config = dict(
    n_layer=14,
    d_model=96,
    n_head=3,
    n_kv_head=1,
    head_dim=32,
    d_mlp=128,
    vocab_size=2048,
    activation='swiglu',
    norm='rmsnorm',
    norm_place='pre',
    norm_eps=1e-05,
    positions='rope',
    rope_base=23800.0,
    rope_fraction=1.0,
    qk_norm=True,
    attn_scale=0.177,
    bias='all',
    tie_embeddings=True,
    parallel_block=False,
    init='normal',
    init_std_qkv=0.0463,
    init_std_o=0.0,
    init_std_up=0.0463,
    init_std_down=0.0,
    optimizer='adam_variant',
    lr=0.003,
    lr_mult_qkv=0.5,
    lr_mult_up=1.31,
    beta1=0.95,
    beta2=0.99,
    lr_head=0.00638,
    grad_clip=0.5,
    warmup_steps=318,
    schedule='wsd',
    decay_fraction=0.711,
    decay_shape='linear',
    final_lr_fraction=0.1,
    batch_tokens=[16384, 32768, 49152],
    seq_len=512,
    doc_mask=True,
    train_tokens=114900000,
    steps=3533,
    dataset='wikipedia_en',
)
Each number is 128 + 32 x the weight over its row's rms, rounded and kept within 0 to 255. Layers, rows and columns count from 0. The size above them is the row's rms in percent of the matrix's.

# layer 10 MLP gate, 128x96, rms 0.144, rows 0-71, columns 0-95
size [ 87  92  96 106 105  93  86  94  99  99  99 104 101 117 119  95  92 108 115  97  98 110 103  95 111  96 104 100  99  92 100  99 111 107 109  93 106 103  96  93  97 102 103  96  97 111  97  93  89 104 106  97 105  99 100  92  97  96 111 100 106 113 105  88 107  98  99  97  92 110 102  84]
[[136 109 110 150 130  93 107  91 162 171 135 160 125 195 119 133 128  68 109 132 157 112 178 152 145  69  79 144 108 138 182 168 127 147 179 146 105 149 124  76  78 138 108 111 127 167  97 191 119 181 171  66 187 170 102 115 187 102 165 183 141  96 163 162 115 122 103 116 107 148 176 130 144  99 137 162 111 100  95 127 147 132 107 120 176 101 159 163 150  95  97 112  76  97 118 157]
 [112 142 119 159 223 100  98 113 141 110 151 154 181 106 116 108 143 134 123 108 116 169 136 148 140  87 148  76 152 110 141 139 107 139 148  95  89 162  94 119 128  76 168 122 147  98 118  58  97 162 108 123 194 147 118  82  79 154  56 154  57 136 122 146 114 112 155 135 174 146 102  92 139  95  94 123 140 126 102 106 137 135 158  67  63 166 129 110 123  97 127 172  62 115 184 121]
 [104 159 155  84  75  86 117 184 121  99 124 193 104 127 112  75 124 168 142  99  88 148 124 117 113  97 109 121  85  81 179 133 158 184 139 126 101 107 142 157 116  89 127  98 136 144  99 122 142 101 151 115 114  87 154 157 145 148 174 160 111 144 134 148 149 147 112 152 146 146 132 170  89 138 111 144 103  75 111 180 133 177 173  75 140 154 168  37 118  49 145  67 128 166 108 167]
 [125 155 157 190  66 110 108 119 135 149  87 108  91 108  65 163  81 166 134  99  91  99 116  74 166  86 130 103 123 154 119 172 135 168 128 175 107  78 135 133 143  97 180 132 105 141 124 123 120 114  44  89 133 156 172 181  93 155 174 127  98 115 144 107 145 182 135  73 137  93 122 110 141 145 102 127 145  74 112 110 169 127 129 150 110 156 122 103  52 102 145 182 161 156 172 120]
 [150 157 135 142 172 151  51  90  78 140 125 118 111  81 136 132 166 152 154 120 143 102  34 144 158 155 127 197 169  83 152 103 158 187  99 138  92  97 110 167 124 143 135 142 147 141 180  69 115 166  87  70 165 156  98 149 110 179 146 151 158 109 130  77 118 124 155 120 141 104 132 135 187 122  64 128 125  88 129 146 122 135  98 119 175  91 146 125 149  61 150 126 133 132 127  92]
 [138 144 167 133  95 171 143  94 137 132 164  90  68 103 129 137 200 110 149 133 202 148  79  65  99  71 114 121 140 165 197 134 135  92  82 159 111  96 147 127 163 139 134 145 128  98  68 146 149 123 157 136 115 134  98 158  98 106  84 131 134 131 142 174  85  69 123  50 174 144 112 142 141  99 143 124 124 158 165 154 159 126 156 136 134 137 193 114 189 146 103 118  76 167 127 111]
 [104 142 123  99  83 138 113  88 160 145 135 111 171 139  92 133 185 120  59 180 148  82 105 142 180 129 152 115 110 156 141 123 138 102 107  88 152 122 115  69 169  99 201 149 123 163 133 107 119 125 148 142 123 135 162  98 131 187 134 104 110  99 157 187 101 161  90 107 155 152 133 100 207 115 139 131 138  25 132 122 144 167  93  83 180 120 148  89  92 105 102 176 112 123 171 131]
 [139 113 105  69  78 151 154 122 122 136 140 126  98 124 108 111 160 171 131 100 139 206 113 112 159 108 155  94 121 172 168 162 117 197  89  82 130  89 177 121  90  94 202  70 112 137 110  75 149 133 103  90 193 166  95 143 129 114 147 129 133 144 164 156  70 149 119 143 156  74 116 124 129 131 175 184 140  96 130 132 128 102 149 104  95  78 164 119 146  98 159 100 182 148 110 178]
 [147 113 131 148 132 145 131 160 192  73 199 165 114 158  93 140 163 126 152 105 147 125 152  97 122  95  99 144 117 166 167 129 114 186 133 100 135 101 139  69  47 121 170 147 170 122 166 156 136 178  87 113 118 140 130 136 133 118 162 103 118 156 168  73 113 194 150 196 145 146 115 151 115  79 113 110  89 136  77 112 110 162 131 157 164  96 156 141 136 158  58  59 151  97 137 111]
 [105 167  62 141 106 130 161 144 179 162 116 155 139 133 135  67 185 132 112 166  62  99 124 141 127  90 133 129 104  95 108 113 101 213 165 155 140 175 164 153 152 161 108 156  94 162  89 149 135 138 131 139  81 122 136 122 137 123 159 112 130 165 149 132 183 134 143 130 105 110 154  86 179 108 157  38 138  75 122 159 123 128 144  97  87 115  85 130 146  49  84 159  89 131 124  91]
 [123 155 149  89 141 119 146  65 141 136 141  81  98 102  90 120 127 130 118 169 141 110 185 143 147 174 146 100  84 107 134 184 138 136  96 116 185  96 157 142 142 102 169  73  95  99  96 123 102 161  98 161 137  94  75 146 141 154  97 117 116 123 114  88 101 135 175 152 110 104 151 147 100  98 152  90 139 113 191 151 136  99 141 168 126  95  19  69 125 111 219 136 156 154 125 120]
 [ 95  94  96 151  76 173 157 156 124 132 156 136 109  77 106  79 162 161 115 170 150 194 126  97 165 140 166 164 142 148  96 149 152  88 131 132 149 134  94 133 153 163 115 120 154 115 122 121 164 134 126 139 134 125 147 183 101  95 158 132  87 162  90 116 169 230 197 139  49 153 129 128 186 170 132 139 107 154 128 114 115 161  88 116 155 142  68 102 139  72 170 149 168 104 129 132]
 [137 203 129 101 159 161  96 141  84  86 128 119 148  90 142 131  79 122 133 100  73  95  81 177 195 120 114  99 115 149 143 100 195 132 112 132  98 165 112 114  72  87 110 164  80 134 152 175 147 161 115 128 165  94 157 107 157 162 127 165 133 109 118  61  72 162 140 155 115  90 159 115 128 134  79 115 104  75 146 200 130 184 120 154 106 134 108  79 162 137 133 103 132 126 173 116]
 [128 155 150 125  49 136 114 156 160 178 137  88 128  51 101 145 140 185 144  76 116 180 124 147 139  97 161  95 113 116 160 127 117 147 110 132 135  99  88 139 125 128 135 126 171 155  98 109 146  63  78 128  94 123  94 177 193 136 105 125 123 125  79 170 134 204 167 158 118 126 132 198 153 152 137 159 147 101 159 136 183 109 113  84 104 117 135 128  72 120 138  96  68  86 106  97]
 [127 163 137 170  82 137 150 130 106 108 165 193 123 104 158 115 155 123 139 110 128 201 122  98  86 157 158  93 111 109 101 160 103 148 163 181  55  90 111 139 211 167 125 116 128  99 132 101 134 138 100 141 139 139  99 174 107 131 137 117 109 165 192 110 141 108 132 132  83  87 201 133 134 121 157 148 151 120  97 126 154 111 134  62 180 119 123  92 125 106  74 119  82 131  82 210]
 [182 162 138  99 138 138 153 128 120 143 128 193 181 153 150 141 107 113 121 179 146 136 134 137 146 117 102 112 180 213 119 142 120 140 138 136 103 178 220 125 108 136 162 142 122 137 156 107 202 153  85 120 154 170  77 168 184 135 144 142 134 135 138 106 112 114 193  71  69 104 107 145  96  96 198 125 177 151 155 126 160 136 129  81  82  98 134 102  97 136  85 159 132 114 121 129]
 [119 151 204 111  91 102 157 125 172 200 113 116 156  99 120  86  80  99 175 130 105  97 135  91  89  64 112 171 154 151 166 129 173 116 137 125 141 227 133 111 141  94 146 142 156  91 108 135  86 100 135  96 106 111 112 113 137 113 109 114 160 181 131 104 110 147 143 144 107 123 143 162 101 209 117 115  84 127 190 118 122 104  81  75  82 115 149 142 144 137 155 100  89 148  79 158]
 [122 162 150  77  68 105  81 145 146 133 108 190 173 101  97 134  71  61 104 153 146 158 137 151 113  61  86  87 136 135 111 118 162 131 135  98 144 109 200 128  67 155 136 168 115 198 168 153 134 148 125 105 131 113 108 150 131 185 166  91 127 143 140 166 158 123 160 146  56 158 145 100  93 166 112 165 135 152 118 156 136  99 125 148 132 119 115  60 117 123  91 132 136  71 160  98]
 [136 141 145  60 120 168 147 152 210 162  66 131 154  86  92  86  82 101 125 114  89 156 107 140 110  63  75 114 152 138 181 153 122 126  74 159  89 161 129  97 127 129 114 101 145 145 141 165 120 179  97 140 184 119 161 162 137 181 137 105 128  61 104 147 102  93  80 158 124 121 132 197 128 167 150 108 164 125 161 145 173 174 126  98 123 147 135  81 126 133 142 154 160  80 116 130]
 [143  89 106 171 158 146 134 156  90 187 132 144 102 102 141 116 151 116 146  66 126 155 126 112 127 102  90 122 158 116 129  46  74 143 147 154 117 144  78  79 140 106 128  73  87  83 113 146 147 140 118  80 147 122 181 191 184 175 115 130 127 106 147 112 124  80 141 133 191 120 136 120 177 147  95 134  77 104  62 134 124 170  98 133 113 128 191 105  84 113 149 128  79 188  97 145]
 [157 167 188 101 112 133 112  97 124 129 196 142  94 120 143  96 194 141 195  90 123 140  98  91 140 132 154 130 188 132  81 114 173 136 145 146  94 160 148 135 181  78  66  53 127 157 139 132 181 131  84 141 145 136 151 196 109 134 178 131 119 147 170 118 122 121 156 101 106 174 191 125 159 168 134 118  95 103 153  86 111 155 113  83 148 102 117 116 109 115 141 134 161  59 138 129]
 [124 106 165  96  96 110 160 127 141  89 126 126 171  91 137 120 180 111 111 119 142 120 162 154 172  76 187 139 118 164 188 125 130 132 123 168  98 155 104 107 217 139 156 125 176 112  95  99 169 174 153 104 132 120  98  93 113 120 146 118 131 132 186 192 162  81 135 177 110 148  76 100 120  82  99 128  44 135 130 158 223 141 101 159 163 146 138 118 126 158  97 107 124 121 137 120]
 [116 193 165 127 117 130 122 127 120 113 118 140  61 126  92  99 156 144 132 181 128 141 129  68 103  81 157 139 134 136 127 127 160  95  97 166  96 175  85  99 201  94 156 153 154  95 138 136 155 131 115 129 129 183  75 206 131 102  47 156  75 135 105 131 143 158 137 101 159 150 190 135 145 180 134 160 123 179 115 182 104 148  75 150 126 148 121 108 100 153 161 116 100  71 110 128]
 [156 165 167 146 133 113 147 147 109 105 118 160 119  99  81 157 117 125 138 127 164 111 131 100 124 140 125 150 107 147 139 129 196 132  76  72 156  60 201  97 151  41  80  70 150 122 133 148 186 169  68 151 143 108 123 130 144 128 139  99 163 115 126 158  88  97 103 160  97  71 170 176 134 129  73 144 151 141 112 100 120  90 108  75 130  85 108 124 175 147  95 112  95 100 147  84]
 [116 152 146 105 138 139 158 142 208 106  79 133 160 142  67 143 126 109 136 164 165 163 157 152 135 112 165 143 152 152 158 159 164 128  71 108 155 200 183  83  72 134  98 139 136 180 147 186 179 149 129 169  90  99  91 134 119 163 169  88  66 117 137 112 107 120 139 122 138 106 108 102 134 113 102 116 131  86  97  96 174 170 108 182 120 124 126  83 145 111 158 120  82 105 175  73]
 [125 142 131 151 111 130 112 130 179  96 174 114 112 148 117 141 121 123 184 143 116 131  81 123 175  84 124 141 167 126 113  57  43 152 126 121 102  90  96 102 140 130 175  74 117  92  98 110  93 137  48  96 171 166 115 132 145 177 119  95 141 159 146 116 139  65 133 155 157 119  69 201 166 160 120 141 123 160  61 120 168  76 111 115 133 176 142 144 132 160  84 101 104  98 113 134]
 [137 114 152 115  88 193 135 178 163 135 150 170  65 154 170 149 160 125 130 120 109 131  86 120 121 148  80 129 130 155 124 160  98 109  97  99 153 147 155 126 109  73 128 156 125 124 134 106 103 147 105 142 147 114  98 159 154 142 115 113 199 130 160  91  93  66 126 132  66 131 142 194 152 153 191 147 185 104 150  79 212 137 135 102  54  84 105 141 104  97  83 173 138 160 138 131]
 [172 139 167 116 123 137 152 133 152 185 213  94 117  90 142 155 136 118 154  68 114 175 141 109 154 123 109 131 122  99 100 119  63  91  80 134 141 122 174 109 150 136 143 106  76 140  88 124  69 151 116 187 130 161  76  58 157  99 156 170 138 160 174 106  71 159 170 159 115 101 177 156 202 107 150 177 141 108 133 112 131 114 126 124 143 154 131 116 148 133 172 125 153 107  83  94]
 [147 115  88 138 131 112 119 110 142 164  82 167 207 127 134  93  98  63  80  50 155 132 130 129 109 114 148 151 128 134 131  84 100 184 112 166 196 142 148 136 162 177 137 131  97 137 122 119 140 122 107 101 194 114 127 118 137 156 123  22 189 108 160 173 159 152 122 132 112 121  98 157 148  94 123 137 130 103 121 138 149 105  89 144 142 150 167  92 160  73  98 116 137 204 136 151]
 [129 110 117  76 150 114 177  95 188 173 132 116 115 149 166 116  93 134 121 143  90 132 138 146 129 119  95 157 144  90 143 133 156 204  89  86 157  86 159 148 121  82 134 155  73 131 132 113 117 147  87 152 140 103 107 139 172  69 165 104 115 164 166 170  87 132 126 109  76 204 149 175 122 110 137 110  67 174 168 156 195 156 102 179  96 107 101 150 127  91 148  84 112 116 170 148]
 [187 161 173  85  94 105  49  88 131 188 105 160 132 201 142 121 129 113 117 140 110 127  64 133 144 172 142 132 120 162 125 118 102 139 100 118 175 163  94 164 128  89 168 120 153 200 140 162 131 139 119  96 154 161 130 165  90 192 130 119 149 131 108 102  60 101  77 131 120 112 176 173 159 150 117 159 165 101 167  80 165 143 136 111 156 138 114 114  84 112  86 104  83 110 126 142]
 [121 103  84 121 136 166 128 135 132 138 118 129  59 130 130 202 147 142 147 169  95 136 160 108 107 169 103 140 113 156 193 146 184 145 141 126 141 153 189 109  72 131  91 116 144 167 110  86 206 145 129 117 124 165  67 138  72  94  82 160 107 174 142 122 104 108  99 112 120  97 171 155 140 189 152  92 155  74 142 107 134 129  92 135 104 118 150  89  70  78 139 101  85 163 131  89]
 [163 162 145 108  85 151 112 123 175 192 170 102  49 165  99  72 127 152 114 118 124 188 119 149 125 148 115  85 139 171 127 117 165 182  76 136 160 118 120 121 145 141 204  97 140 139  95 187 162 150 137 129 148 164 130 188 162 166 158 111 110 122 121 103  91 194 141 187  94 143 171 141 127 115 125 108 134  97 118 113 169 169 161 134 141 115 100 136 126 165 172 110 136 102  76 184]
 [133 132 188  77 152  74 125 157 167 148 135 181 108  83 144 129 141 164 177 107 135 160 115 122 102 106 106 121  83 135 159 114 206 159 111  98 124 140 136  92 111 151 147  99 169 122 106 150 191 128 135 123 131 110  66 164 137 132 129  92 146 115 185 143  77 163 134 160 174 150 151 110 104 148  98  70  55 132  87 174 127 190 147 150 125  93  82 155 139  89 198 111 145 156 112 156]
 [102 134 214 128 134 179  97 119 115 126 147 153 153 104 163 119 151  93 164 134  92 128  83 120 147 176 145 116 201  95 126 192 138 116 174 134  92  93 159 180 111  87 144  77 158 115  75 105 112  77 151  95 130 136  95 131 132  93 102  77  99 119 131 130  84  90 142 109 102 166 121  95  97  96 202 122 158 156 124  73 170 176 120  63 146 144 148 102  97 135 144 140  99 110 115 166]
 [154 163  45 174  87 140 144 212 150 112 203 157 158 105 127 203 161 116 157 105 135 164  89 105 117 123 209 147 147 134 100 146 100  93 104  85 114 122 116 143 128 109 161 101 173 130 138 120 155 145 129 140 168 108 118 167 132 138 109 108 141  83 127  91 100 104 204 107 116 102 128  99 120  89  87 176 181  91 107 171 136  79 118  80 142 110 116 143 146 136  97 134 158 125  97 151]
 [119 150 109 126 111  73 134 133 152 146 123 143  87 130  72 152 109 139 142 133 137 144 105  48 146 133 135  85 107 131 145  93 125 166 127 101 111 208  53  93 117  58 210 168 113  60 160 141 130 144 100 126 169  87 132 108  87 149 183  84 124 114 132  92  93 153 172 165 150  90 104 155 145 109  81 131 125 135 126 156 206 167 139 129 122  97 126 123 146 119 115 117 182 103 158 153]
 [ 96 100 129 136 139 141 164 125 170  72 117 195 172 136 116 156 183 150 116 122 155 141  80 147 207 145 110 180 160 174 183 124 143 199 121 177 152 122 174 104 115 154 139 149 137 136 151  97 193 123  82 137 123 105 190 128 131  78 101 113 108 124 163  71 124 119  89  91 158  97 158 159 144 111  72 175 138 102 141 117 151  85 109 138 154 167 127  83 108 122 147 104 112 152  94  83]
 [142 126  75 135 149 103 126 122 162 129 156 150 113 114 125  97 155 187 113 111 139 135  76  84  96  73 144  97 159 146 109  86 111 150  65 159 123  93  99 113 120  87 104  95 156 223  80 126 108  68 119 132  88 124 139 120  87 158 126 174 199 145  93 122  71 144  83 167 100 158 145 136 168 129 109  87 106 147 142  97 113  92 106  96 154 140 104 169 184 155  86 141  69 131  94 115]
 [129 103 164 150 128  52 155 160 157 161 160 170  98  86 121 127 126 159 200  56 103 161  81 121 120 109 155 110 135 177 120 207 163 155 111 187 122 135 163 116 156 129 140 126 161 132 119 126 152 160 101 144 154 165 123 116 202 142 108 121  56 135 185 163 150 144 165 113 112  62 170  94 134 124 143 119 117 127  82 106 163 137 133  71 157 122 134 100 102  96 120 101 106 120 125 187]
 [166 124 191 145 108  95  93 126 145 133 140 127 177 154 195 121 141  97 142 104 147 147 107 113 139  68 116 142 113 146 154 145 165 154 119 140 103 126 146 143 135 157 140 147  97  97 111 109 162 193 134 145 151 108 160 200 132 152 141 116 215 189 163 112  86 153 133 113 142 164 150 115 169 149 149 132  58  96  47 102 117 139 153  75 116 150 130 161 179  63  86 146 156  80 163 108]
 [111 117 118 170 109 140 158  93  92 106 124 149 111 145 136 153 110 116 122 129 105  73 127 118 113 123  59 115  89 155 131 143  97 157 110 147 145 169  74 104 180  91 167  88  95  95  91 233 135 177 165 154 162  97 131 129  68 140 105 140 122 169  75 110  99 115 185 122 154 131 133 173 124 125 139  97  56 140  82  70 153 145 115 162 137 132 118 107 135  73 165 126 119 116 118  53]
 [218 114 189  93  96 184 103 150 115  94 140 129  62  60 144 178 159 125  94  71 150 119  77 101 148 133 134 144 105 171  87 101 127  80 113 186 129  82  87 190 125 137 146 126 162 169 115 182 148 144  83 116 150 147 138 127 129 160 123 174 144 129 155  87 129 178 124 132 126 148 148 111 143 104 139 172 111 122 133 124  85  98 111 158 145 161 153  94 115 141 139  46 109 154 129 112]
 [153 107 134 113 157  72 159 102 155 141 140 135 118 157 150  68 107 184 155 153  82 114 172 158 114 153  95 143 164  99 124 132 170 175 171 124  73 122  97 167 166 152 135 150 130 118 146 149 193 144 167 148 114  85 151 106 182 131 146 164 149 189 106 140 121 175 145 118  42 109 116 164 162 120 123 146 112 107  95 180 159 133 132 152  91 110 131 126  84 121 207  74  78 151  89 150]
 [161 101 138 178 131 146 169 126 131 146 142 132  86 144 111 121 154  93 112 119 119 108 127 172 141 123 135 104 102 168 131 126 137 136  80 121 133 127 104 110 107 149 107 124 137 100 182 108 185 107 143 123 159 196 104 127 138 123 173  77 131 157 174 160 184 107 149 147 114 152 176 151 182 132 105 149 142  76  24  44 104 145  75  67 149 138 111  97 136 158 107  70  93 135 197 152]
 [126 168 180 136  73 109 120 169 172 183 148 129  95 132  53 130 177 111 149 136  83 157  79 122 157 121 122 131 144 164 116 126 144  95 170 105 157 150 171 127 160 142 106 137  92 179 129 159 130 167  69 156  74 140 165 110 114  98 133  75 117 136 159  66  60 128 166 147  87 149 109 135 161 196  89  92  91 138 141 111 109 175 144 142 114 107 110 101 132 172 105  71 173 113 148 142]
 [125 149 103  97 162 119 109 172 174 148 168 152 115 160 119 158 137  90 141 149  73 138 110  79 125 201 128 122 166 142 129 135 139 122 151 184 104 173 113 131  89 104 133 189 139 129 146 132 121  88 146 136 113 118  92  77 164 136  91 142 185 147 131 168 139 146 115 136 116 108  79 138 125 206 113  90 145 154 152  47 193 142  67 109 132 133 174 116 125 166 186  81 142 155 153  62]
 [113 138 130 150  98 135 143 189 197 134  58 116 100 130 164 134 143 157 186  93 144 108 111 129 132 142 155 122  89 151 146 111 127 171 141 102 151 180 101 151 110 135 185  74 115 142  85 196 180 130 144 172 115 107 104 172 144 177 141 179 161  85 212 149 166  94 144 155 125 130 142 103 141 136 132 127  96 164  93 138 145 130 120 105  79 104 116 152 148 159 139 173 155 125  45 169]
 [ 91 165 151 130 125 111 102 164 137  94  93 177 182 134 134  96 179 142 159 157  61  92 122 103 160 101 151 103 135 143 154 128 159 145 166 109 129 165 194 144 166 108 153  92  95 110 202 163  94 169  69 158 181 151 154  88 161  59  77 143 110 175 149 108 135 139 190  91 148 146 113 139 122 138 128 166 129 131 103 102 143  96 118 152 188 141 186 110 153 121 125 136 136 119 132  69]
 [127 108 105 154 149  96 175 159 159 173 112 151 133 113 157 111 156 211 147 123 130  86 164 139 149 102 123 154 132  93 154 132 181 155 146 146 184 108 140 103  86 166 153 127 162 124 149 125 158 179 160 155 130  91 104 170  82 133 150 103 157  73 238 126 156 114 160 112 179 127 144 177 118 114  97  85 112  99 122 117 141 125 134 151 189  74 101  95  85 113 128 182 163  89 156 121]
 [161 129 104  46 130 115 127 154 167 129 165 153 158  84 144  90 174 125 191 118 160 128 162 145 179 147 130 162  96 147  94 128 210 140  95 152 175  89  99 127 127 133 101 128 141 133 106  96 164 123 115 108 164 148 119  75 170 146 151 103  47 160 116  98 134 123 118 130  74  87 161 149 170 122 178 145 171 136  51 165 147 130 104 150 162  63 116 117 137 127 131 136  99 175  95 117]
 [104 106 149 152 151 153 103  74  77 117  72 143 167  75 120 132 112 153 100 118 113 169 123 159  50 100  71 105 134 168 110 132 109 160 179 101  87 140 112 136 137 191 104 147 194  87 143 165 207 133 137 118  87 120  98 105 101 137  88 161 179 144 210 153 160 148 100 181 139 154 106 133  57 140 140 114 110 166 114 111 123  87 156 127 106 118 134 104 158 130 133 112 121 143 103 160]
 [223 106 123 116 113 102 145  95 117  87  99 142 122  62 150 114 151 125 129  65 103 156  68 108 104  87 116 138 136 149 152 143 140 172 101 147 136 184 132  44 141 132 184 158  99 110 138 181 170 109 172 140 140 146  68 124 103 144 121 145 162 116 137 138 150 116 165 154  57 115 120 174  94 144 139 137 108 102 118 149 158 140  75 191 128 168 175 129 125  90 131  61 117 104 110 138]
 [139 138 128 119 175 110 182 194 111 165 116 170 116 144 148 125  86 134 140 160  70 159 150 133 101 142  71 147 174 177 117 128  91 113  54  92 133 107 148 111 152 136 143 186 105 116  79 121 112 105 139 125  88 136 121 144 159 113 185 129  71  86  75 144  78 135 161 107 107  89 100 153 163 112 115 140  89  58 114 146 157 134  89  80  89 125 121 138  67 162 111  94 117 187 133 171]
 [214  94 164 128 123 112 104 144 105 116 129 144 133 117 136 173  87 160 161  91 133 134 133 170 138  97 148 160 179  92 171 114  86 169 199 185 146 155 183  90  93 112 113 167  58 112 137 138 155 163 109 171 110  73 105 162 176 149 122 128 147 140 169 163 109 135  90 138 151 130 172 153 117 158 171 140  52 103 114 104 158  72 131 122 120 132 110 138 119 115 137  83 180 108 139  81]
 [155  90 125 155 176 124 172 129 162 128  81 153 136 147 127 162 152 133 156 130 203  97  98 186 201 144 158  89 154 176  93 142 106 143  82 134  47 171 123 102  96 156 136  93  62 131 129 165  78 167 177 148 122 120 104 138  70 147  94 146 150 121  85 108 121  89 101 141 144 117 129 129 116 148 124 189 138 129  78 125 156 151 101 107 130 187 155  90 160  93 101  77 146 139 104 135]
 [122 155 103 143 108 158 145 194 166 155 133 153 108 133  99 108 133 172 155 102 126  92 116 132 175 132 123 153 194 137 166 143 165 122  74 134  95 149 142 115 139 113 159  92  95 182  96 165 143 231 142 117  91 161  77 155 166  87 119 140  96 170 142 127 145 158 122  70 122 104 144  98 189 104 141 180 102  90  93 145 138 203  85  81 103 124  93 102 130 128 139  93 109 129 126 182]
 [121  80 152  91 123 144 142 137 149 170 117 129 146 147  65 120 104 131 112 161 144 154 112 188  65 161 115 120  91 148 103 166 111 131  92 159 138 153 155  85 111 122  84 128 173 154 111 141 143 133 200 122 110 164 154  74 101 143 137  81 125  99 142 132 122  76 123  88  70 114 127 106  77 122  91  91  70 185 121 180 149 169  95 127 140 150 118 177 146 113 101 225 124 181 120 160]
 [147 153 143 105 142 105 129 149  91 107 142 134 137  26  72 146 154 130 144 131 177 125 167 114 162 104 115 171 130 110 159 145 153  79  84 105  89 106 176  83 121 108 134 125  67 202 136 136 176  64 160 138 160 163 149 125 127 168  77 110 102  93 154 120  85 108 195 147  96  89 147 100 170 181 161  96 151 138 124 109 129 118 144 102 145  90 133  91  55  96 131 115 111 118 120 142]
 [ 81 111 122  90  71  99 127 175 128 110  90  96 125 117 141 129 173 142 148  61 150 138 160  39  98 107 115 146  77 125 165  85 124 139  75 100 135 138  85 106 160 105 114 114 136  48 105 118 109 109  76 159 196 139  97 103 128 150  75 103  72 137 130 146 123 122 162 125 118  91  83 110 133 167 191 128  81 115 147 118 125  96  94 121  93 125 149 159  99 121 170 108  85  90  76 142]
 [105 151 196 138 115 156 109 157 189 155 145 130 121 131 112 119 179 111 166 156 164 144 147 144 155 166 162  85 136 166 102 166 137  76 126 144 105 122 128 107 147  94 142  90  67  84  83 127 208 140 133 102 140 193 155 148 132 116 139 135 118 123 120 100 131 115 142 164 123 145 135 128 177 209 174 171 139 105  90 107 109 139  56 106 209 109 114  79  73 137 114  98 177 119 113 138]
 [152 168 150 121  92  69 138 148 154  94  83 142  97  94  67 135 202 160 164 104 108 117 105  88 157 135 131 125 104 127 141  99 113 148 139 105 156 152  90 140 149  83 137  78 111 106  97 141 135 128  71  51 165  67 190 192 101 125 121 117 166 103 141  76 165 144 136 158  75 142 133 114 130 138 133 148 110 104 125  87 148  73  97 123  82 156 112 124 133 202 116 148  70 137 164 145]
 [124 126  79 107  84 123 115 157 134  57 103 165 102 139 144 109 127 155 196 153 103 187 147 135 142 137 171 152 169 113 111 133 142 137 109 178 116 133 148 131 173 139 167 162  70 100 143 162 116 132  39 104 144  80 106 134 145 172 134 138 146 166 131 182  62 132 126 111  71 194 140 122 140  96  86 193 106 105  99 127 111  93 136 111 142 144 145 102 149  90 187  60 134 132 106 115]
 [134 113  81  93 138 118 192 145 132  98 110 139 109  99 163  96 123 152 143  66 200  97 128  81 168 140  83 152 111 174  76 123  84 133 140 150 136 127 182 139 120 152  93 100 150 166 125 196 107 168 128 144 136 147 135  91  77 163 165 143 153 179 130 116 167 159 190 171 145 193 157  87 171 146 101 110 115 142 122 172 121 111 143 177 109 132 152 120  90 119 137 118 138 102 110  43]
 [119 129 140 101 142  40  64 130 111 179 142 120 135 151 121  47 149 156 162 160 212 137 110 122 136  86 171 109 108 120 152 127 116 145 183 136 129 175 134 127 107 132  64 148 121 171 115  55 130  97 114 141 151 171 101 133 121 137 105 121 106 156 166 154 135 132 160 161 112 122 194 152  87 172 142 182 189 152 154  97 159 147 114 164 123 108 108  95 137 123 113 113 200 140  93 105]
 [132  99 131 143 146 129 108 161 169 107 131 154 117 102 154  95 174  94 141 110  85 131  80  66 145 178 147 153 101 101 109 115  91 135 146 122 151 162 109 111 171  92 138 153 131 191  96 150 145 111  92 123 159 113 118 108 142  80 112  78  71 106 119 132 113 109 115 150 172  67 196  82 170 155 120 148 134 123 121  86  77 181 118 164 132  30 117 136  42 110 148 167 158 123 129 101]
 [124 143 156  45 175 149 109 129  77 120 116 185  59 122 119 191 152  75 173 125 135 136  61 108 116 115 134 188 190 105  58 112 130 149  63 130 100  89 133 159 140  72 108 125 108 170 132 159 130 124 146 123 122 105 149 131 104 105  93 121 118 160 146  87 160 150 125 129  98 142  95  86 150 140 145 133 183 144 121 178  92 142 171 153  94 136 129  51 129  87 126 114  93 130 135 114]
 [146 118 102 146 131  85  96  99  63  99 190 131  99 127  86 147 107 112 143 125  88 220 122 119  96 101 112 149 102 169  83  62 113 147 121 140 117 120 115 118 154 159 104 163  64 107 123 127 198  91 143  82 162 149 141 123 145 155 107  94 117 147 128 184 102 164  86 182 125 145 183 198 114 178 146  61 119 148 143  87 152 138 127 167 136 107 134 118 101 162 163 120 117 168 128 100]
 [134 158 148  71  89 163 112 113 132 118  86 164 106 146  71  94 140 107 124 130 131  55 119 132 144 207 174 125 121 170 166 123 161 155  91 114 169 171 122 141 181 126 160 156 195 126 136 114 155 214 109 130 152  91 147  87 117 110 124  78 130 137 188 122  65 170 145 126 157  77 122 139 124 102 113  97  89 148 100  94 107 134  93 100 172 131 116  81 154  77 172 141 105 128 108 123]
 [170 125 160 117 182 114 117 150 148 160 105 174 108 105 125 116 221 110 163 135  99 142 113 134 126 132 152  97 113 143   1  97 168 102 117  98  86 141 111  86 108 125  72  95 100 175 162 153 134 205 136 117 106 179 134 133 137  85 146 153  63 145 114 166 128 140 146 161 150 119 162 105 120  97  94 134 132 103 134 114 121 109  68 162 145 156  99  94  86 133 120 118 111  73 112 129]
 [117 169 190  72 109 148 137 136  96 149  72 133 138  91 143 178  97  87 205 103 128 170  93 172  78  91 148 130 192 200 130 117 160 123 174 131 161 123 142 155  96 144 125 145 119 110 127 181 141 113 108 110 129 140 140 168 140 103 153 116 129 201 119 116 149 132 166 170  96 112  68 205 152 136 138 106 154  87 145  55 139 137 148  87 111 111 121 129  92  94 153 113 116  87 144 116]
 [146 113 168 230 145  77 124 130 150 170 130 144 154 118  97 184  96  91 103 118 128 155 127  75  75  80  68 118 150  91 155 108 164 154 137 147  89 145  87 102 136 177 123 176 145 125 116 139  78 118 147  83 135 112 133 111 143 133  94 161 179 166 135  98 137 155  77 126 107 121 140 149 147 156 163 101 172 160 119 106 167 120  95 142 105  87  98  29 121 123  80 142 103 137  89 150]]